config.yaml
n_layer: 19
d_model: 448
n_head: 7
n_kv_head: 7
head_dim: 64
d_mlp: 1792
vocab_size: 32768
activation: "squared_relu"
norm: "rmsnorm"
norm_place: "pre"
norm_eps: 1e-06
positions: "rope"
rope_base: 10000.0
rope_fraction: 0.5
qk_norm: true
attn_scale: 0.181
bias: "none"
tie_embeddings: false
parallel_block: false
extras: ["local attention windows", "shifted keys"]
init: "normal"
init_std_qkv: 0.0277
init_std_o: 0.0
init_std_up: 0.0277
init_std_down: 0.0
optimizer: "adam_variant"
lr: 0.00157
beta1: 0.9
beta2: 0.98
weight_decay: 0.0
lr_head: 0.00656
grad_clip: 1.0
warmup_steps: 298
schedule: "wsd"
decay_fraction: 1.0
decay_shape: "pow"
final_lr_fraction: 0.0
batch_tokens: 131072
seq_len: 768
doc_mask: true
train_tokens: 483500000
steps: 3689
dataset: "wikipedia_en"
Each number is 50 + 10 x the weight over its row's rms, rounded and kept within 0 to 99. Layers, rows and columns count from 0. The size before them is the row's rms in percent of the matrix's.

# layer 2 attention value, 448x448, rms 0.0452, rows 330-383, columns 280-335
103:43 65 46 57 60 44 48 42 59 56 52 45 64 44 42 49 39 55 55 48 52 56 50 46 38 26 56 58 53 39 53 46 41 60 48 51 55 43 60 48 27 55 50 67 37 60 51 38 45 64 59 62 36 71 41 39
100:35 50 44 64 44 47 45 50 40 64 62 53 65 39 40 36 48 54 57 31 46 57 45 56 45 39 47 39 29 48 38 58 53 50 58 56 51 30 52 64 43 50 41 56 38 54 39 50 38 52 36 56 51 39 46 49
101:46 46 40 43 61 38 63 54 63 32 51 46 42 51 47 44 57 50 35 65 43 46 34 48 45 45 42 55 42 47 51 47 56 50 54 61 18 54 49 43 43 50 45 28 53 52 61 53 59 47 43 49 38 45 48 50
098:63 70 59 58 55 61 53 68 64 42 51 44 50 65 55 64 52 41 34 51 54 45 56 53 62 50 68 56 44 50 46 56 57 49 50 53 40 62 54 50 59 62 37 25 58 57 62 54 64 54 54 42 59 53 53 39
115:45 54 52 59 55 39 42 66 67 28 39 60 43 60 51 58 42 50 34 53 58 50 56 37 67 59 49 53 29 43 42 32 65 39 63 54 35 56 48 45 28 54 48 55 51 32 41 53 75 54 54 33 48 53 51 51
106:63 50 47 47 38 62 41 43 40 46 51 46 21 43 55 65 49 48 59 60 46 49 55 52 49 58 61 35 59 51 51 52 61 47 50 69 39 55 45 35 44 52 39 41 60 46 45 47 40 37 43 48 40 46 70 61
105:47 37 54 50 36 48 41 72 52 43 43 53 40 47 58 55 48 48 47 65 41 48 63 42 54 50 54 61 32 44 25 54 58 49 46 56 61 48 54 40 44 54 59 55 32 54 52 54 37 49 37 43 40 45 40 43
099:65 42 71 53 66 38 58 63 41 30 37 52 67 49 68 47 53 46 72 52 53 65 47 39 58 59 53 56 49 55 34 50 51 56 55 47 61 47 66 51 46 66 43 53 48 65 34 61 65 56 45 28 51 48 38 46
092:56 64 32 56 35 54 39 53 45 48 44 59 58 51 48 56 49 46 51 52 46 58 52 40 41 61 59 56 35 51 37 67 37 53 38 50 59 61 36 57 50 42 37 28 51 46 48 38 63 58 56 56 38 53 62 52
090:52 49 33 47 65 57 34 53 47 44 35 48 66 47 47 58 58 45 29 38 52 45 54 58 53 37 62 32 34 53 44 57 60 53 30 46 68 43 63 43 61 48 48 52 45 71 53 67 25 41 61 35 48 65 48 59
096:51 52 27 66 52 39 40 48 51 54 45 66 30 34 57 39 59 49 29 55 47 65 47 43 53 39 34 52 35 54 42 53 56 40 52 26 52 48 42 53 52 56 48 52 56 50 39 50 29 63 60 72 64 39 36 58
094:47 51 40 39 43 43 46 53 48 54 45 35 49 50 49 65 52 48 54 25 52 49 56 43 52 37 44 51 46 50 52 65 43 36 46 49 37 42 44 59 53 59 54 44 49 54 40 36 52 49 61 53 50 63 31 34
099:51 54 53 46 65 54 51 65 67 57 67 45 44 44 46 36 54 50 42 49 60 46 51 42 37 26 44 54 49 51 66 63 51 53 43 54 50 55 55 35 69 45 63 49 54 45 54 51 34 47 49 51 31 54 50 51
101:69 49 53 44 45 51 30 40 52 80 54 42 57 58 53 52 55 47 65 39 44 56 47 52 38 56 51 29 47 41 47 43 28 55 59 62 44 39 56 45 46 32 41 53 45 44 65 48 40 42 61 53 55 40 44 56
091:41 57 53 43 44 50 37 38 37 45 41 53 35 46 55 54 44 43 36 51 46 59 57 56 59 49 56 70 45 54 41 48 48 50 59 39 49 33 43 66 33 47 53 64 65 43 56 60 45 38 33 33 52 62 51 58
106:57 37 43 51 49 47 41 54 33 65 60 59 56 38 45 36 39 44 55 59 47 65 65 44 60 37 54 55 50 59 51 52 49 49 48 51 65 48 60 50 63 58 50 51 39 60 50 48 57 68 75 44 50 46 63 44
102:48 36 48 55 44 60 31 43 27 51 43 64 41 42 51 57 39 38 43 57 43 75 32 39 67 59 48 66 46 42 47 50 36 51 65 50 63 45 61 47 31 53 37 64 42 49 40 52 40 62 27 45 50 50 39 46
106:41 42 43 64 51 45 48 65 55 57 53 53 62 58 56 26 59 60 37 50 56 59 56 53 40 44 56 47 40 58 51 39 64 40 54 51 39 51 50 53 33 34 30 68 41 52 41 54 44 58 58 47 58 30 55 53
093:34 50 46 54 27 54 60 39 43 65 41 60 36 31 68 32 48 56 54 57 47 53 54 57 43 34 42 60 52 46 34 54 49 44 52 49 51 28 31 79 43 61 39 53 42 39 37 56 36 74 66 64 46 42 39 51
104:55 50 72 47 66 45 43 51 32 49 60 52 62 57 55 60 68 47 60 40 36 55 59 58 40 43 33 60 48 38 48 37 53 48 54 51 60 65 51 51 52 59 49 53 48 43 48 50 61 45 44 50 54 47 46 30
102:53 38 39 52 44 56 54 40 40 59 62 62 32 53 51 28 50 41 54 39 53 56 41 45 54 40 52 08 62 58 46 55 54 45 53 46 47 50 50 38 51 52 60 59 53 50 49 54 00 37 71 30 58 70 68 60
100:23 48 51 44 52 30 55 50 59 24 35 57 27 36 50 48 46 46 34 36 63 51 71 51 50 61 52 60 38 55 52 41 61 46 38 31 42 54 51 51 52 53 59 45 56 52 50 53 54 59 37 54 58 78 56 37
101:53 64 35 39 51 27 43 56 59 51 52 51 61 50 47 39 53 38 47 60 55 53 39 45 60 47 63 59 35 42 61 44 52 42 64 35 43 45 56 63 50 61 49 44 59 52 44 64 37 73 78 69 66 64 46 69
105:51 40 47 56 55 62 57 61 59 51 42 57 45 48 57 46 50 47 48 62 48 55 31 52 46 57 52 52 56 54 57 56 68 46 34 52 57 47 68 44 33 38 42 67 44 57 47 54 38 52 58 56 48 49 45 58
114:54 67 51 60 56 43 49 44 47 54 49 58 27 59 55 64 70 45 53 44 55 44 49 61 51 59 37 40 59 42 40 55 60 52 56 66 52 56 60 73 39 55 46 37 43 55 46 47 39 60 50 59 54 45 44 65
088:58 55 43 43 57 35 54 49 51 58 33 53 33 47 31 55 49 35 48 29 58 50 51 40 42 62 46 50 54 67 45 50 68 47 50 42 57 44 69 55 43 35 58 59 55 49 50 71 67 50 53 47 31 46 45 42
105:60 40 55 65 65 61 41 43 51 66 54 50 38 57 49 51 48 61 53 63 45 50 55 59 44 55 44 55 58 39 53 55 48 59 45 66 53 56 43 40 62 58 37 58 58 48 53 70 22 47 41 37 74 39 52 41
098:42 59 73 53 48 42 37 48 51 43 49 57 49 58 41 50 55 57 55 54 62 42 68 68 47 74 42 51 54 57 61 39 51 68 49 54 36 47 70 59 56 52 59 39 57 63 57 47 58 46 41 52 42 57 48 37
104:47 42 56 49 52 42 48 56 45 73 65 47 74 55 46 38 51 49 40 52 50 51 71 46 44 58 39 62 28 45 53 54 47 47 47 52 72 61 70 31 57 57 50 53 42 57 45 57 56 42 55 51 39 61 44 41
093:55 75 48 44 39 36 52 46 62 47 72 48 52 55 57 62 48 41 41 33 58 49 65 52 48 63 39 58 58 40 56 55 44 52 31 65 54 58 33 59 47 52 45 28 41 56 48 48 58 53 33 42 52 58 42 47
098:39 40 45 54 59 51 65 62 46 69 35 59 53 35 45 41 56 57 54 61 54 52 45 49 47 21 46 62 51 66 48 44 45 46 36 61 57 65 59 42 60 43 61 60 36 57 49 48 29 37 40 45 38 44 45 40
108:50 34 42 56 34 49 41 46 38 54 58 50 29 47 50 48 36 53 63 57 64 53 43 52 48 44 53 57 57 56 57 29 40 56 78 74 55 44 37 73 42 46 46 49 48 51 41 57 48 46 53 53 53 44 55 55
103:53 52 51 61 56 53 40 39 51 42 43 69 45 32 56 51 54 49 65 52 25 66 56 40 44 49 63 47 40 38 63 44 46 41 62 45 56 49 44 58 31 46 50 68 57 50 49 68 64 52 46 57 53 22 43 42
103:63 51 40 56 56 43 66 52 40 61 50 46 45 49 57 54 53 45 49 37 59 53 45 70 59 53 49 45 42 48 46 49 52 43 73 56 61 44 63 55 38 50 52 39 42 51 52 42 73 38 44 53 39 47 50 43
098:44 46 53 54 70 56 58 58 31 65 37 58 43 37 52 44 39 56 54 57 49 59 53 52 39 59 66 42 49 43 55 43 49 52 42 43 71 45 61 50 63 60 53 37 53 54 53 49 45 62 40 64 45 63 48 32
098:43 54 48 47 38 44 47 49 68 72 40 42 33 34 51 44 48 62 66 46 42 49 45 55 49 41 50 47 58 62 40 51 41 39 59 42 43 57 44 41 50 36 58 44 59 48 40 36 26 53 53 44 33 47 47 44
088:51 45 56 37 58 47 55 48 71 62 62 38 45 56 55 38 59 49 21 51 46 49 37 45 38 43 56 52 60 50 55 34 61 37 27 45 52 61 60 40 65 61 52 60 21 45 45 54 38 55 49 60 55 48 53 45
092:56 36 52 62 58 63 35 46 56 53 40 53 55 53 62 32 37 61 61 69 41 53 51 49 45 43 58 54 60 49 41 57 47 54 46 58 63 57 42 36 54 46 60 59 54 53 37 40 42 41 34 46 45 39 46 50
100:41 60 58 26 56 59 58 58 43 53 39 51 57 55 44 45 32 54 54 58 37 37 53 46 47 62 46 50 53 44 57 64 41 59 55 51 58 38 58 27 74 51 45 52 43 47 47 51 52 51 71 48 38 68 43 24
088:64 30 58 64 43 60 46 53 58 47 54 40 50 54 52 32 61 43 48 43 48 40 49 35 31 49 39 46 59 37 45 45 50 34 33 34 46 66 56 55 43 31 58 52 48 51 51 65 41 47 53 50 43 32 47 56
097:43 45 46 46 69 61 49 43 58 54 55 55 33 65 61 49 44 45 38 45 42 50 49 48 51 28 47 49 54 64 60 40 61 39 28 48 39 40 59 36 57 56 36 66 50 43 43 57 44 69 52 39 44 39 47 62
100:45 44 39 44 50 53 56 30 37 61 40 51 42 54 57 47 38 49 44 39 69 47 47 55 48 48 55 71 53 43 64 62 39 62 52 35 54 40 48 49 43 53 33 65 47 53 52 61 58 63 32 74 53 45 42 43
103:62 67 55 64 31 50 51 49 53 34 54 55 63 57 56 49 44 51 30 35 46 56 42 45 54 60 46 43 44 68 49 60 58 55 65 44 51 39 51 50 43 61 85 32 49 43 50 61 79 27 40 57 34 58 69 67
114:65 41 52 39 71 65 51 40 47 76 51 37 37 59 55 49 58 42 60 67 46 50 53 47 40 50 58 44 74 38 48 50 61 63 44 43 54 45 55 56 66 45 49 40 54 47 58 54 25 51 57 56 47 43 51 49
100:58 36 45 57 62 34 48 56 40 50 54 52 54 24 59 48 38 49 46 59 54 64 55 39 63 53 60 57 42 67 52 44 59 49 55 42 44 61 40 57 65 55 70 56 46 48 36 55 45 50 43 58 48 66 49 54
098:46 71 52 45 50 53 48 53 58 46 26 54 64 59 39 45 39 54 39 43 43 58 52 51 44 50 45 58 54 43 60 52 44 50 40 43 58 72 53 49 42 47 47 45 46 47 41 39 80 49 40 40 49 68 50 75
100:58 46 53 33 31 42 46 62 45 57 62 54 34 56 46 68 48 51 65 48 52 30 38 38 61 46 56 75 58 65 41 50 36 45 55 55 49 41 64 56 54 40 62 43 65 41 42 52 61 48 54 37 45 44 43 49
101:41 57 39 45 44 49 39 51 79 62 42 56 54 55 49 75 42 47 44 59 61 47 57 52 32 57 38 60 52 52 73 47 32 54 42 48 27 46 49 63 46 41 51 63 44 34 50 40 40 75 51 37 51 43 62 54
103:49 41 40 51 52 60 51 46 42 31 31 46 41 39 43 63 51 49 43 75 41 52 42 40 69 62 50 37 65 64 41 71 57 57 62 50 59 45 50 50 53 52 46 42 50 58 46 56 48 42 40 50 60 61 53 55
104:61 61 36 47 42 46 48 56 62 46 46 49 21 63 39 60 44 39 53 38 49 43 45 48 48 39 51 38 55 58 40 51 58 41 57 61 31 31 38 76 30 50 30 69 49 36 59 58 43 50 61 48 62 45 62 55
088:50 52 52 58 61 49 64 55 63 67 47 50 46 53 43 38 57 57 60 49 40 52 49 61 55 43 67 53 46 38 47 54 54 50 54 58 58 51 64 26 74 48 27 58 58 54 44 52 22 70 51 43 52 31 55 53
107:60 44 49 49 32 53 40 55 44 50 59 48 44 50 40 51 64 46 56 51 68 39 55 70 42 35 49 40 54 68 40 36 44 39 50 56 40 45 40 67 51 62 45 60 37 34 35 51 40 50 55 39 62 42 64 58
100:54 52 43 44 68 50 36 40 60 62 55 40 52 67 69 52 38 51 29 48 51 47 69 43 47 58 40 56 39 50 60 42 46 39 53 42 50 55 60 47 50 46 47 45 31 49 49 48 73 43 30 49 47 47 53 37
092:39 32 35 62 74 54 63 59 69 48 60 48 43 48 49 60 50 63 43 43 55 38 44 48 67 57 62 41 41 51 68 34 60 45 65 47 41 60 51 40 50 40 70 47 40 44 43 54 61 43 26 50 37 57 58 35
# layer 2 attention output (transposed), 448x448, rms 0.0366, rows 330-383, columns 280-335
097:55 50 56 34 54 45 54 50 54 63 59 56 48 43 35 52 71 47 62 43 54 41 48 53 37 42 60 29 63 67 41 38 38 55 40 56 31 47 60 41 47 51 61 51 54 60 60 49 58 59 37 49 41 52 61 45
104:50 51 76 46 57 47 42 53 51 39 43 66 57 49 46 55 46 54 64 36 46 54 46 40 60 50 61 35 51 46 55 44 49 36 59 54 53 42 73 34 50 51 53 49 41 39 33 54 43 45 59 46 58 38 47 47
100:37 47 39 41 58 52 44 28 40 51 55 31 41 47 43 69 47 67 53 44 48 54 40 59 51 46 68 44 58 67 44 47 32 51 47 53 42 55 49 57 57 50 44 64 49 50 52 18 54 52 43 54 45 43 55 50
097:47 47 44 51 51 43 56 38 43 45 71 49 26 54 46 46 45 54 56 54 59 52 45 51 54 42 44 72 51 44 61 51 52 62 62 61 32 49 50 61 47 72 49 51 39 49 56 32 42 56 56 50 55 40 47 54
117:37 47 47 56 46 59 32 45 41 43 46 42 39 41 52 55 40 43 40 47 53 53 52 40 42 43 42 52 48 44 48 47 43 52 47 49 52 56 54 70 66 35 39 70 61 43 58 53 48 59 55 47 38 36 59 46
109:53 42 59 30 40 57 39 67 61 50 67 41 40 47 42 52 33 54 56 38 56 42 48 65 44 70 39 54 40 59 60 55 43 45 68 49 64 68 46 41 54 49 40 59 62 51 35 40 46 53 40 50 61 35 54 60
099:49 36 50 42 62 49 42 50 53 40 54 33 40 42 45 59 41 47 48 48 48 59 53 52 46 61 30 51 37 40 60 52 36 40 53 54 59 57 49 47 59 36 39 62 57 32 58 39 27 50 65 26 49 42 63 51
099:61 51 41 37 51 45 45 57 36 51 51 52 41 54 49 58 49 36 47 42 59 55 53 54 50 37 56 41 49 31 51 62 45 45 48 46 50 53 72 51 41 34 45 49 44 29 53 52 55 55 56 30 45 43 46 55
089:69 43 54 63 59 56 62 42 29 59 50 68 43 49 54 50 48 47 52 46 55 66 54 44 41 57 49 82 43 62 46 41 61 59 53 54 52 52 59 51 63 52 55 54 60 63 46 59 58 44 43 63 42 44 49 63
091:41 60 54 50 45 34 51 72 50 46 46 76 43 60 55 52 47 28 48 49 45 51 58 59 45 50 49 44 41 52 67 70 52 41 56 41 47 55 58 44 27 52 46 44 51 35 47 49 37 54 49 56 56 37 43 54
092:47 66 28 40 44 33 39 68 58 57 44 63 49 53 61 51 55 43 40 48 62 37 57 51 39 39 63 53 19 47 47 62 52 37 43 32 64 52 48 55 33 24 51 53 54 63 57 47 50 50 43 51 43 43 39 59
093:58 46 51 61 55 44 77 32 47 59 38 66 46 30 58 45 63 57 54 61 45 57 50 39 67 44 66 63 60 54 36 42 56 59 38 46 38 34 50 59 53 56 52 51 42 68 40 68 45 41 56 61 40 71 60 46
098:29 49 48 51 60 41 56 59 63 48 47 54 43 29 58 58 65 54 43 64 55 56 55 49 61 51 61 33 45 60 56 56 47 48 44 58 31 54 57 56 49 54 48 53 57 50 72 44 51 47 42 42 42 65 57 49
098:56 59 45 33 63 50 47 61 62 63 57 50 58 57 55 56 46 69 48 64 41 42 44 55 49 64 53 58 50 48 31 44 62 66 58 43 45 49 36 46 34 59 57 50 50 54 55 58 56 56 40 59 39 57 56 47
084:37 32 55 64 62 54 70 27 47 52 35 45 58 38 38 43 56 50 62 54 41 47 42 48 59 52 43 63 47 47 49 33 53 50 42 44 55 45 33 68 63 48 30 57 56 62 42 47 49 37 52 42 48 63 47 58
100:72 51 77 55 54 61 60 48 40 65 45 82 43 45 59 33 55 51 36 43 33 62 62 39 53 40 56 43 58 46 58 48 58 54 47 59 55 42 58 44 58 73 51 52 58 45 44 51 78 54 43 50 48 67 54 35
104:50 37 68 37 62 61 33 50 26 49 53 53 43 42 60 52 56 40 53 36 50 54 54 65 45 50 33 52 46 33 55 49 29 39 46 42 70 49 60 44 62 55 44 58 68 45 30 68 62 50 42 53 42 37 47 60
108:36 40 39 43 56 37 56 57 42 54 47 36 67 54 55 45 46 44 59 42 56 45 51 61 40 48 52 57 30 57 49 44 29 43 46 40 49 63 52 48 37 29 49 43 62 41 42 53 53 48 32 44 27 31 61 60
093:65 46 64 59 52 62 51 52 57 49 44 64 69 57 57 47 55 50 47 45 51 59 59 46 62 44 50 45 44 60 45 50 54 46 47 46 60 47 53 46 52 42 57 58 50 67 42 58 63 51 56 56 38 48 39 47
100:41 57 29 54 46 63 56 47 40 59 60 33 51 57 53 59 55 42 40 55 47 63 49 49 69 44 53 52 67 51 56 34 49 65 38 65 52 54 59 42 52 52 55 38 42 53 45 80 71 44 42 28 37 40 65 35
101:49 62 50 58 38 43 42 70 59 64 37 62 38 48 46 46 52 38 40 56 63 52 39 62 46 50 61 38 44 57 46 62 61 46 55 49 56 55 35 36 51 38 52 42 57 44 61 31 38 40 49 48 63 68 47 50
096:42 45 45 61 43 47 53 64 51 48 45 62 41 40 66 45 38 61 39 44 48 55 49 36 48 26 56 67 62 61 48 44 49 54 48 50 44 39 70 48 64 38 59 67 52 73 55 41 54 59 54 50 30 46 45 31
095:40 53 58 62 45 33 53 51 57 52 46 65 34 57 47 44 54 32 54 59 62 46 42 34 42 35 60 38 37 39 52 42 52 53 50 55 47 42 39 56 37 54 60 46 45 64 68 57 35 34 61 54 52 46 59 57
101:44 56 54 40 40 54 45 77 53 44 39 60 49 53 53 45 51 24 47 28 44 55 49 53 55 48 37 34 43 64 65 67 50 38 36 51 51 61 76 43 46 37 46 45 56 47 48 49 57 52 39 37 43 42 53 45
114:50 32 54 54 22 52 41 59 39 50 51 48 26 60 41 51 58 32 51 46 81 46 41 56 47 55 49 41 43 58 53 50 49 47 54 58 65 54 59 54 52 45 56 32 45 33 62 47 28 32 61 57 60 21 49 77
088:45 48 51 46 56 36 40 42 20 45 43 62 14 62 56 47 48 49 53 64 61 42 42 46 44 54 64 45 54 54 55 46 50 45 57 47 54 45 74 61 68 63 52 53 58 36 66 30 35 43 60 59 62 28 44 54
101:47 43 49 56 52 64 63 76 64 46 36 31 75 51 48 53 48 49 41 53 40 38 50 49 68 60 20 53 45 42 63 56 59 48 38 55 59 45 35 39 39 53 41 53 47 64 43 67 46 40 53 37 55 66 60 52
099:48 44 50 65 39 61 51 41 53 52 41 32 60 45 40 56 45 66 53 34 41 67 46 29 63 45 53 62 68 47 54 37 63 63 61 58 39 41 42 64 66 42 49 62 34 44 44 38 44 68 67 46 58 50 44 29
106:54 41 64 72 51 56 56 60 40 56 42 60 57 65 61 36 42 39 41 55 37 60 65 41 46 60 37 55 48 37 63 57 42 46 43 46 50 57 46 58 41 58 51 40 57 43 46 68 58 49 53 49 46 57 60 46
094:51 46 44 56 35 31 67 44 49 49 49 35 43 59 53 54 48 74 46 32 55 39 40 51 32 53 69 70 62 41 38 29 57 59 51 54 34 55 41 57 59 58 53 46 52 53 43 43 43 49 50 52 63 48 51 60
097:47 48 57 57 61 54 55 66 54 59 32 42 58 43 57 44 53 44 47 55 37 73 47 55 64 48 45 49 46 63 54 49 44 48 39 52 50 60 47 37 50 20 51 53 57 42 53 52 54 51 42 36 28 44 56 31
105:57 31 54 35 59 60 58 45 52 59 54 39 59 49 50 54 46 70 59 44 49 60 53 64 50 50 55 58 41 57 38 31 47 49 65 42 72 50 34 46 53 57 49 62 53 62 42 60 70 49 38 56 41 44 51 57
096:55 53 45 35 70 50 50 57 56 53 63 44 54 42 56 58 46 44 41 34 50 41 65 67 44 68 40 50 56 55 48 54 37 49 35 46 63 61 52 36 58 37 44 58 66 49 48 49 65 57 28 47 37 38 57 44
102:54 48 42 40 37 46 41 37 37 68 45 37 45 76 63 46 44 49 58 57 58 42 50 63 37 49 65 54 46 47 50 67 42 46 71 46 57 40 51 63 57 63 56 44 32 29 53 49 51 45 52 60 64 31 38 63
105:61 61 53 33 50 47 48 53 56 46 38 72 35 75 58 55 44 47 44 46 41 50 61 52 41 56 62 47 58 46 58 65 56 46 57 45 58 64 61 62 42 65 42 44 44 35 46 35 57 47 48 39 54 61 40 43
101:41 51 58 41 59 56 51 43 69 30 52 59 52 37 54 34 45 53 40 65 54 44 68 56 56 37 40 48 40 60 38 44 55 58 54 57 59 49 56 39 55 53 54 65 45 66 63 48 29 54 55 50 47 57 46 49
089:38 47 51 36 46 49 39 59 40 50 57 44 48 57 58 50 65 38 53 61 49 37 38 57 49 53 48 31 32 61 56 56 37 36 47 43 38 56 61 48 36 50 46 57 63 42 56 47 59 61 34 45 47 46 56 56
094:51 55 50 56 62 63 51 56 52 40 37 52 66 45 58 51 56 54 44 39 37 58 60 58 58 52 38 40 63 52 41 57 59 54 39 47 52 63 43 34 37 57 42 46 48 62 30 78 64 47 35 50 48 61 62 39
104:57 66 47 66 58 54 60 43 60 62 42 76 43 36 70 49 52 50 43 58 35 63 65 41 46 61 49 47 71 54 49 63 34 48 47 53 42 45 50 60 56 69 53 50 40 39 55 40 48 64 56 57 38 72 56 29
089:38 33 53 26 56 64 43 59 27 46 58 45 50 68 50 38 52 51 60 41 32 48 45 33 50 57 43 48 52 58 59 57 54 42 46 48 42 61 67 53 41 45 59 53 50 35 47 63 54 45 30 59 46 32 59 54
097:31 47 53 39 57 59 43 66 51 45 59 47 58 56 55 52 41 50 39 56 49 49 54 52 52 55 47 44 45 69 57 64 46 45 32 44 50 57 62 29 42 50 46 65 53 61 60 52 58 54 41 46 52 36 43 48
092:45 41 73 64 53 54 60 41 39 54 38 60 48 53 56 51 53 47 53 52 29 53 52 37 55 47 50 58 48 48 58 44 62 46 50 52 47 36 56 50 46 78 53 71 52 57 34 68 60 54 57 62 43 50 58 51
100:44 52 46 43 47 34 39 37 38 49 56 19 60 51 33 53 43 38 63 38 56 46 49 36 43 42 57 60 46 34 53 55 49 45 57 47 62 48 42 53 64 40 39 37 53 51 59 43 39 55 57 42 61 29 39 55
118:51 46 50 55 56 58 65 51 62 60 54 66 37 61 60 57 58 41 47 60 62 60 62 56 64 54 44 26 55 59 56 57 56 61 36 49 40 60 53 62 40 62 59 28 43 48 61 66 54 35 59 43 64 70 53 46
103:63 41 51 39 70 42 54 49 62 46 49 51 58 52 33 39 43 43 48 58 42 45 50 50 51 27 54 46 53 47 63 61 50 46 67 47 56 50 59 35 73 43 47 57 34 50 49 28 50 39 45 48 39 59 30 49
097:42 53 65 66 38 37 54 62 38 40 33 50 52 47 42 56 50 41 44 38 47 66 50 28 42 26 45 57 56 47 50 39 62 60 43 49 38 42 54 53 59 44 46 59 63 59 49 54 45 57 43 57 49 34 39 42
105:61 34 62 39 61 73 34 37 54 59 60 43 43 35 50 53 42 62 52 71 46 54 64 45 67 45 38 45 61 52 47 48 49 54 63 58 47 38 70 51 52 55 59 72 38 42 67 48 45 60 79 46 46 53 47 47
103:48 59 49 54 63 50 62 56 48 66 53 49 58 37 61 54 48 60 52 61 49 46 44 47 48 44 48 58 65 53 48 40 39 62 38 46 23 35 40 53 50 51 52 55 65 65 54 46 63 62 52 62 50 59 59 41
100:58 53 54 52 54 47 38 52 49 50 45 50 37 52 49 44 38 39 61 43 49 47 52 61 49 51 42 55 61 51 63 70 53 56 43 43 55 48 60 50 63 52 42 41 25 46 45 40 42 44 63 49 64 50 24 49
106:44 49 56 43 63 44 49 53 54 67 59 39 60 49 50 51 47 61 52 61 60 44 44 61 49 36 64 54 25 73 43 49 64 62 40 45 45 54 33 45 48 39 56 50 48 75 63 44 60 49 43 42 59 53 46 43
088:46 55 46 46 52 30 40 75 67 34 47 60 47 50 54 46 47 43 40 67 61 43 58 54 64 61 28 39 35 54 62 54 36 55 43 45 47 58 65 36 33 51 50 46 40 44 57 44 36 51 53 43 36 49 55 47
107:61 54 52 48 39 62 51 68 56 72 50 39 61 37 53 51 49 63 50 51 62 61 41 59 64 38 61 61 44 47 36 45 59 57 52 54 42 49 41 51 45 29 69 44 67 60 41 56 56 61 44 58 34 41 46 35
102:35 42 55 50 58 53 36 56 37 50 56 37 62 61 64 59 33 56 43 54 47 51 55 61 37 49 41 64 41 55 59 52 42 51 44 43 56 58 45 51 56 53 44 65 58 46 54 49 52 57 47 57 51 34 36 51
090:36 44 53 32 62 49 34 44 48 38 53 26 57 50 48 56 33 51 46 51 50 43 55 70 40 42 42 48 29 50 55 60 30 38 46 44 62 48 47 44 48 42 38 62 53 51 53 40 54 60 45 40 51 25 48 53
# layer 2 attention query, 448x448, rms 0.0482, rows 384-392, columns 280-335
116:48 57 47 50 42 48 28 48 58 34 44 52 45 73 57 68 70 53 41 59 39 46 64 48 54 39 47 43 44 67 58 67 46 54 49 63 73 46 49 60 52 52 45 57 55 49 48 46 52 47 55 47 43 53 58 35
101:63 46 42 37 58 49 54 52 58 53 38 59 42 62 65 54 55 49 54 51 36 42 59 57 63 42 42 41 57 48 51 61 44 46 39 31 74 28 41 56 66 45 56 47 62 45 44 35 48 51 58 64 67 51 40 57
093:47 54 63 48 53 40 57 47 34 47 72 37 49 39 50 66 46 37 35 60 69 54 29 58 51 38 36 46 42 46 52 40 48 61 69 37 46 70 61 46 46 56 46 39 64 30 43 63 47 49 45 30 33 54 58 54
104:63 50 56 39 35 44 36 32 52 55 56 51 59 53 42 51 44 40 42 35 40 53 48 56 53 27 46 40 51 33 51 48 41 55 71 44 56 43 43 44 54 62 47 54 63 33 66 51 43 62 54 38 54 27 62 50
096:61 49 54 51 56 35 62 20 39 61 55 43 49 58 48 55 43 38 61 36 53 44 53 62 53 40 35 45 48 42 55 36 49 50 66 46 59 40 37 41 56 46 51 38 45 41 43 50 52 52 58 53 47 44 59 47
088:66 36 43 42 51 47 47 47 41 45 30 57 46 56 52 39 41 47 39 60 49 48 52 43 41 49 43 41 57 52 43 49 38 39 33 61 44 50 56 71 60 33 62 50 48 57 59 44 44 49 63 55 51 74 36 47
101:45 39 49 66 55 28 42 42 43 43 47 58 42 53 58 50 60 20 54 62 49 54 50 58 67 32 53 55 63 64 43 45 46 47 56 58 48 53 53 54 38 67 49 59 34 52 43 69 50 45 49 67 54 60 41 59
110:46 61 40 41 55 60 58 75 34 43 50 53 51 37 68 50 49 55 48 48 43 38 59 33 42 51 61 53 36 52 59 61 42 38 41 39 41 51 44 55 52 44 18 70 65 54 59 45 58 61 54 31 62 39 41 44
107:53 55 66 35 64 40 44 37 40 56 50 33 53 43 41 73 56 32 52 56 51 45 66 60 65 53 33 86 71 51 39 33 53 51 50 53 45 43 41 39 50 53 34 57 43 53 51 58 22 71 57 46 61 45 49 47
# layer 2 attention key, 448x448, rms 0.0474, rows 384-391, columns 280-335
100:43 62 71 45 47 40 48 52 43 50 68 59 67 60 47 55 46 48 52 37 44 43 46 43 54 59 39 48 40 50 36 43 49 40 61 56 31 45 60 47 73 50 47 51 49 39 45 55 63 40 57 42 45 54 52 37
113:59 62 39 58 57 54 50 59 61 46 46 37 48 46 52 37 48 45 62 63 51 48 44 47 64 67 61 63 60 77 47 52 51 51 55 67 55 59 47 53 40 49 54 40 37 75 56 48 51 46 58 58 52 44 47 34
104:61 43 53 58 47 44 45 59 64 32 46 75 53 48 56 49 58 57 63 40 15 50 46 49 40 53 34 52 52 29 36 40 38 60 49 51 53 50 68 37 50 49 42 58 47 61 62 59 38 57 51 56 58 60 47 57
116:57 60 49 56 68 42 53 50 56 55 47 32 31 53 36 51 45 32 57 51 66 57 40 42 40 77 55 60 55 56 58 51 72 54 57 55 41 45 42 42 48 47 74 37 38 50 51 49 62 55 45 44 38 53 51 39
101:52 50 49 49 54 56 33 54 56 66 44 47 53 50 40 38 41 35 56 42 64 56 55 52 53 48 61 64 49 75 39 59 71 52 46 45 42 48 33 47 59 46 59 51 40 59 50 59 62 56 47 34 57 32 35 51
087:38 69 36 41 45 49 43 48 42 35 52 61 43 58 61 56 53 55 40 44 24 46 75 56 56 31 34 50 54 55 55 61 53 33 49 50 50 46 54 48 54 45 38 62 42 62 32 51 52 50 49 64 53 43 38 49
096:54 47 48 57 50 47 32 68 54 45 43 47 29 60 56 47 58 41 45 60 45 60 58 50 60 28 46 33 58 56 46 55 48 56 44 67 47 33 50 40 56 54 46 53 44 45 44 31 65 40 44 51 49 36 23 50
107:57 48 40 48 62 39 62 45 52 57 42 59 53 43 48 46 51 61 46 60 50 56 61 56 27 46 56 47 48 47 47 56 46 48 40 35 59 46 53 54 57 60 50 39 60 34 47 48 61 51 32 59 43 58 69 41